Weights of a small transformer language model: vocabulary 8192.
Each number is 200 + 30 x the weight over its row's rms, rounded and kept within 0 to 999. Layers, rows and columns count from 0. The size before them is the row's rms in percent of the matrix's.

# down: layer 3 MLP down (transposed), 1344x512, rms 0.0914, rows 436-452, columns 192-255
# gate: layer 3 MLP gate, 1344x512, rms 0.0984, rows 437-452, columns 192-255
# up: layer 3 MLP up, 1344x512, rms 0.102, rows 437-452, columns 192-255
down436,114,214,194,166,241,174,238,245,200,211,201,166,262,216,260,261,206,257,169,219,218,211,278,206,234,194,158,169,234,179,217,205,223,170,192,143,129,156,189,171,167,210,198,222,202,149,205,155,172,155,204,200,235,170,172,177,208,208,218,217,159,194,237,214,240
gate437,108,236,234,181,177,199,201,207,121,129,250,199,210,180,123,181,209,240,204,181,176,166,192,175,197,221,198,266,175,250,221,194,177,225,216,219,215,237,155,195,158,186,224,231,162,220,217,188,167,192,216,206,198,179,229,280,202,182,229,220,169,209,186,165,193
up437,107,166,182,182,172,203,222,195,215,176,151,243,186,223,210,205,185,230,196,210,202,156,215,183,218,193,162,194,180,253,273,156,178,244,225,246,245,204,205,237,181,223,223,245,167,190,208,182,196,242,269,211,201,177,167,160,208,212,173,259,188,162,235,184,219
down437,105,203,181,198,198,179,145,220,166,198,227,183,230,237,255,238,246,236,200,227,234,182,178,210,211,209,193,234,260,181,200,248,172,208,222,204,201,178,156,206,171,199,247,214,195,208,209,235,223,184,246,218,203,238,176,149,193,231,232,209,221,215,194,176,210
gate438,125,248,198,220,181,197,159,193,228,240,212,208,173,250,193,219,219,193,203,206,163,240,183,204,196,206,171,264,194,213,227,175,179,208,218,198,149,202,213,204,223,198,202,201,191,219,192,216,197,200,156,165,216,162,189,147,146,193,235,203,212,206,209,212,219
up438,116,185,185,216,151,190,156,151,148,214,164,125,200,200,207,201,195,261,247,198,178,190,222,188,186,243,225,231,241,215,211,215,224,190,211,212,194,210,238,187,229,224,198,200,167,170,149,186,197,180,202,176,197,216,161,202,263,167,165,198,183,167,212,200,200
down438,124,212,182,190,250,231,206,172,189,225,233,234,229,175,157,194,212,174,136,195,203,173,121,174,230,233,155,186,236,204,200,173,195,190,249,211,202,194,181,222,224,143,274,210,189,209,258,204,176,242,201,222,231,171,233,235,158,206,216,235,213,224,228,214,234
gate439,099,209,221,243,202,183,193,223,183,172,137,239,163,172,189,207,232,132,218,178,235,186,241,159,199,150,162,199,127,142,231,206,240,253,222,208,197,198,192,210,215,188,170,253,204,200,172,275,211,201,136,155,178,165,162,211,187,199,196,169,155,187,233,200,202
up439,097,203,178,211,141,224,141,229,204,224,259,162,184,173,224,179,204,201,240,192,172,220,160,241,184,223,194,154,200,184,165,192,273,159,210,207,228,181,194,204,205,174,170,157,256,209,199,191,226,216,147,185,188,229,205,217,253,194,218,129,204,212,209,228,251
down439,096,218,209,240,236,221,185,216,222,177,208,209,203,242,202,190,126,281,193,190,156,174,209,152,233,182,207,212,198,168,150,187,202,210,174,104,201,180,203,205,173,213,218,171,130,226,287,180,225,240,173,196,191,164,203,192,161,162,125,196,203,152,207,208,176
gate440,110,204,166,242,129,205,172,203,220,152,238,225,188,196,186,218,182,245,152,192,198,164,171,186,184,207,199,196,243,192,139,201,220,183,215,193,175,224,198,206,153,173,166,168,207,208,194,213,244,211,236,265,206,253,233,104,174,196,189,221,248,202,195,241,184
up440,108,221,204,192,193,174,203,199,234,187,212,237,163,183,195,201,183,188,193,178,169,246,256,201,168,193,205,195,205,253,178,254,205,208,201,192,244,169,191,216,214,200,200,191,173,195,166,203,190,174,191,149,191,223,219,242,139,234,176,205,199,179,190,135,181
down440,103,174,186,239,197,175,235,209,165,147,208,240,205,208,166,161,213,192,178,156,261,131,140,219,221,182,201,250,229,246,141,241,237,213,226,171,188,223,184,202,164,216,156,242,183,209,200,202,229,218,233,190,170,209,155,218,126,187,188,184,205,175,218,192,205
gate441,103,178,113,143,186,214,279,199,182,241,176,256,189,208,116,154,170,218,192,172,246,258,168,161,188,192,245,208,198,193,176,149,225,209,200,195,174,142,190,193,176,243,185,196,136,138,190,218,216,201,200,176,202,197,178,193,139,148,222,214,231,231,202,263,185
up441,094,221,243,262,202,190,202,183,188,199,225,189,273,224,251,207,198,185,231,201,187,199,247,209,169,197,196,181,188,176,155,224,167,171,200,259,164,168,217,183,182,218,152,183,233,248,199,191,212,179,171,212,196,145,196,207,244,208,206,183,272,211,163,216,199
down441,094,198,197,274,160,200,182,198,219,246,143,197,216,165,232,195,227,204,209,213,158,135,152,240,193,245,185,219,230,249,164,223,207,218,219,252,245,191,202,245,217,257,188,164,230,182,164,179,153,184,205,213,218,232,182,219,209,261,203,211,215,183,208,153,222
gate442,126,214,207,162,206,241,242,198,176,154,160,237,241,212,145,220,167,192,242,220,208,216,212,228,175,154,195,245,130,179,174,219,224,231,193,157,193,158,192,223,190,136,209,225,152,217,261,167,244,231,184,149,196,197,225,217,189,210,219,206,149,190,214,223,159
up442,124,195,200,200,212,160,220,237,143,190,192,241,185,201,244,192,205,214,183,217,188,157,191,179,215,199,194,203,229,243,209,190,210,203,212,198,190,146,232,173,140,203,194,152,254,158,144,186,193,177,201,263,203,189,248,201,233,140,241,226,216,212,189,158,218
down442,130,163,190,174,242,175,194,164,198,190,185,226,173,180,261,239,159,197,204,168,190,154,191,200,156,228,179,175,190,210,152,205,229,231,189,208,197,202,199,169,180,246,190,204,239,111,136,181,202,239,226,177,209,198,226,155,241,160,216,193,217,170,194,220,191
gate443,099,230,169,202,195,223,152,213,210,189,211,237,164,218,186,184,221,218,175,219,188,169,236,206,194,182,194,200,182,192,198,185,172,168,208,194,228,178,191,195,183,200,167,211,198,171,257,171,251,224,164,219,211,208,219,184,212,187,183,194,200,143,120,222,176
up443,088,152,178,195,184,194,166,167,204,196,128,210,191,195,229,216,210,187,167,187,237,118,221,183,165,210,200,167,221,195,199,230,164,186,192,255,204,225,191,212,207,187,196,243,149,217,199,196,205,145,203,191,217,246,205,186,134,189,209,188,167,160,172,208,230
down443,098,190,248,239,206,262,183,215,180,206,198,211,222,195,235,228,210,214,200,258,181,171,217,192,201,191,161,181,225,170,177,162,217,173,244,213,239,166,210,198,178,129,176,214,194,191,221,166,204,192,188,163,189,223,301,231,89,230,199,153,196,223,210,146,175
gate444,104,159,192,208,171,156,218,200,162,211,145,173,207,188,220,186,192,192,230,180,185,166,169,160,231,183,203,209,220,165,238,141,199,234,227,189,187,180,200,190,199,192,212,198,189,220,192,197,212,214,216,145,185,213,192,174,191,204,192,205,102,143,162,199,163
up444,110,210,233,168,166,183,198,177,171,138,195,178,226,218,206,183,247,215,149,159,225,196,263,163,223,236,254,232,162,220,235,151,192,257,172,217,232,201,185,192,193,208,260,182,174,142,222,190,168,168,177,187,204,218,181,181,203,237,154,167,199,232,208,216,159
down444,099,196,233,184,178,228,188,203,184,246,257,162,233,211,196,181,194,192,180,221,159,170,259,143,132,223,195,206,214,208,135,169,201,127,223,182,245,186,198,215,154,160,180,252,242,194,214,199,221,193,176,203,177,193,234,190,183,202,159,193,227,159,166,183,192
gate445,085,170,230,196,228,236,225,239,156,191,102,268,134,199,180,165,187,186,202,188,162,159,275,196,208,205,251,212,191,237,204,257,261,244,211,279,182,145,187,210,212,214,160,244,188,202,188,222,167,258,187,252,184,168,227,209,184,178,234,183,220,203,161,185,197
up445,092,213,216,187,229,217,188,210,195,181,148,248,221,167,237,171,167,221,194,180,140,239,207,200,196,203,209,188,185,209,222,211,184,210,255,236,202,211,200,196,169,230,226,246,194,195,201,135,226,166,263,217,152,198,196,180,199,270,240,156,208,216,175,209,173
down445,110,222,239,206,186,208,187,176,226,204,135,146,222,195,237,240,211,200,239,250,224,192,201,186,244,221,230,206,170,173,167,227,208,261,239,205,234,169,139,219,147,174,146,183,205,217,205,206,238,159,225,222,221,192,209,208,148,138,211,190,195,222,237,177,162
gate446,108,248,183,204,191,222,191,230,247,170,153,241,151,241,124,207,231,183,191,160,136,206,161,193,173,185,208,193,253,189,175,235,196,220,164,250,170,205,173,186,252,199,170,188,228,177,200,169,166,233,217,227,206,188,239,245,141,220,166,192,224,237,142,190,174
up446,126,216,166,184,126,212,186,263,126,160,172,225,197,202,172,217,172,253,191,188,197,193,174,175,208,190,182,254,281,184,222,262,142,175,217,213,180,179,196,211,199,167,141,150,175,177,213,184,170,202,203,251,208,123,191,196,226,230,229,218,199,220,208,136,257
down446,108,190,173,248,235,184,202,204,212,177,223,213,253,195,264,242,168,144,197,203,261,176,201,176,179,212,177,176,156,189,181,164,223,210,233,192,181,188,202,203,157,234,199,183,232,139,168,228,217,153,174,228,221,228,166,216,268,202,210,192,239,190,192,245,222
gate447,101,256,196,205,167,226,235,245,187,186,175,224,239,194,240,215,182,187,187,220,202,199,205,204,200,199,161,173,186,165,191,218,259,195,188,201,164,224,168,245,201,158,147,221,212,182,256,201,230,217,197,215,215,175,188,158,190,200,199,205,220,242,205,235,182
up447,108,162,191,199,204,192,191,227,210,202,184,284,201,176,217,276,277,194,179,192,223,253,189,208,225,186,144,232,215,264,161,214,171,185,214,212,180,191,145,174,175,171,187,235,251,227,159,220,191,237,209,220,177,210,219,197,154,215,202,229,190,250,194,265,170
down447,100,230,229,258,187,194,210,245,158,263,213,207,200,206,255,218,235,180,145,222,189,185,147,220,172,218,160,162,197,222,225,207,168,221,198,203,159,245,168,194,197,159,172,201,194,164,183,187,237,229,214,209,186,171,256,222,220,167,233,199,207,239,190,195,152
gate448,095,140,154,179,197,239,182,178,180,136,180,208,158,210,204,192,189,185,200,211,213,207,218,134,195,219,155,177,209,249,168,246,208,166,144,199,224,200,238,266,179,230,226,287,165,177,256,235,205,250,247,218,237,194,219,239,249,205,168,181,202,132,205,169,199
up448,096,168,206,200,204,189,228,192,218,174,238,180,195,182,171,200,200,136,170,228,177,202,222,172,206,180,184,226,181,187,225,208,173,202,251,213,193,122,174,174,160,199,212,248,214,177,185,224,196,158,207,209,219,172,166,155,160,227,164,190,198,185,177,242,200
down448,093,142,231,146,214,223,209,197,214,270,220,173,223,170,149,192,192,186,162,213,237,205,177,195,233,202,171,149,228,150,244,210,202,173,192,175,177,185,212,178,183,204,295,224,218,164,189,198,188,222,191,233,225,197,178,193,170,130,196,192,257,184,203,234,164
gate449,101,183,230,190,244,217,193,197,241,172,157,232,142,231,184,241,190,247,231,191,212,195,176,216,221,201,137,264,183,205,212,222,221,219,237,169,219,214,266,282,198,202,206,217,160,206,178,143,187,220,181,196,216,170,242,250,169,223,244,133,209,175,211,170,194
up449,103,220,222,168,202,152,213,213,235,236,231,188,221,245,177,218,219,209,202,159,219,163,273,225,170,176,171,195,223,140,197,212,138,196,187,176,203,207,245,198,211,192,158,262,254,236,196,166,179,216,196,205,208,165,187,222,225,172,200,196,174,167,194,161,164
down449,101,227,214,166,235,181,189,210,192,226,215,143,201,181,215,217,174,248,176,241,199,172,215,245,168,206,172,244,177,156,189,180,204,182,264,185,189,130,190,242,234,146,187,210,221,225,174,259,214,169,216,206,212,228,266,197,336,218,202,235,229,135,240,200,197
gate450,098,202,200,238,162,218,245,170,198,217,186,218,148,213,189,217,230,247,208,227,188,186,204,217,171,203,174,190,239,215,160,206,183,258,196,211,226,185,152,200,228,238,193,225,202,189,227,206,202,165,198,173,176,192,208,182,224,214,237,225,174,167,249,182,168
up450,099,189,202,182,209,213,153,195,236,204,226,213,216,159,149,166,169,197,278,199,226,208,203,176,202,214,160,180,229,221,177,253,196,234,181,205,252,203,209,239,202,239,227,157,228,226,212,202,248,208,221,175,205,215,180,194,207,183,173,225,207,168,162,172,190
down450,102,132,235,252,155,194,149,170,221,197,197,154,234,218,195,187,202,238,200,227,214,199,239,245,280,235,176,197,216,168,180,142,179,203,171,170,204,211,269,184,171,241,236,156,180,157,184,245,188,177,199,201,236,200,269,246,165,216,198,190,156,236,157,188,170
gate451,099,171,174,240,136,202,215,214,243,229,132,264,124,225,163,173,174,191,250,169,205,244,218,195,214,229,160,204,202,211,204,150,206,216,225,220,215,237,275,195,230,210,234,181,221,197,192,248,212,263,215,185,200,176,178,250,160,152,165,198,146,163,222,244,255
up451,090,230,236,188,244,205,153,229,146,165,190,205,186,180,230,245,223,198,195,229,219,180,194,201,244,167,208,195,218,185,196,233,233,223,188,169,180,249,145,186,178,163,223,210,219,218,190,141,208,170,209,199,228,141,244,173,262,240,213,171,235,199,188,195,202
down451,101,249,208,223,223,180,191,223,169,178,211,211,169,185,227,196,214,175,203,232,242,155,201,203,167,180,218,176,187,253,216,207,200,171,219,228,143,224,171,172,208,219,188,216,165,226,186,193,204,178,183,188,222,158,212,156,198,216,221,81,211,199,265,234,195
gate452,095,202,256,195,212,211,166,220,190,206,206,193,180,225,169,159,199,184,169,111,246,152,210,200,208,201,186,165,197,143,168,248,185,262,211,195,203,213,243,213,169,208,195,201,155,277,197,207,178,192,148,145,144,200,162,227,210,174,210,165,232,269,226,224,235
up452,084,157,170,213,234,211,198,177,216,195,208,248,166,202,184,211,217,250,216,166,217,199,162,159,215,210,227,124,229,192,122,161,219,179,224,202,237,175,166,250,168,180,191,143,235,186,212,222,253,199,248,198,200,185,198,216,205,174,163,162,171,235,236,217,181
down452,088,184,178,239,170,210,150,229,217,163,228,209,240,209,193,144,234,230,231,196,208,177,135,187,135,163,154,160,212,250,157,212,187,145,206,184,147,163,237,204,234,199,201,118,153,150,193,221,222,236,202,209,158,165,191,207,256,175,164,192,204,218,211,196,154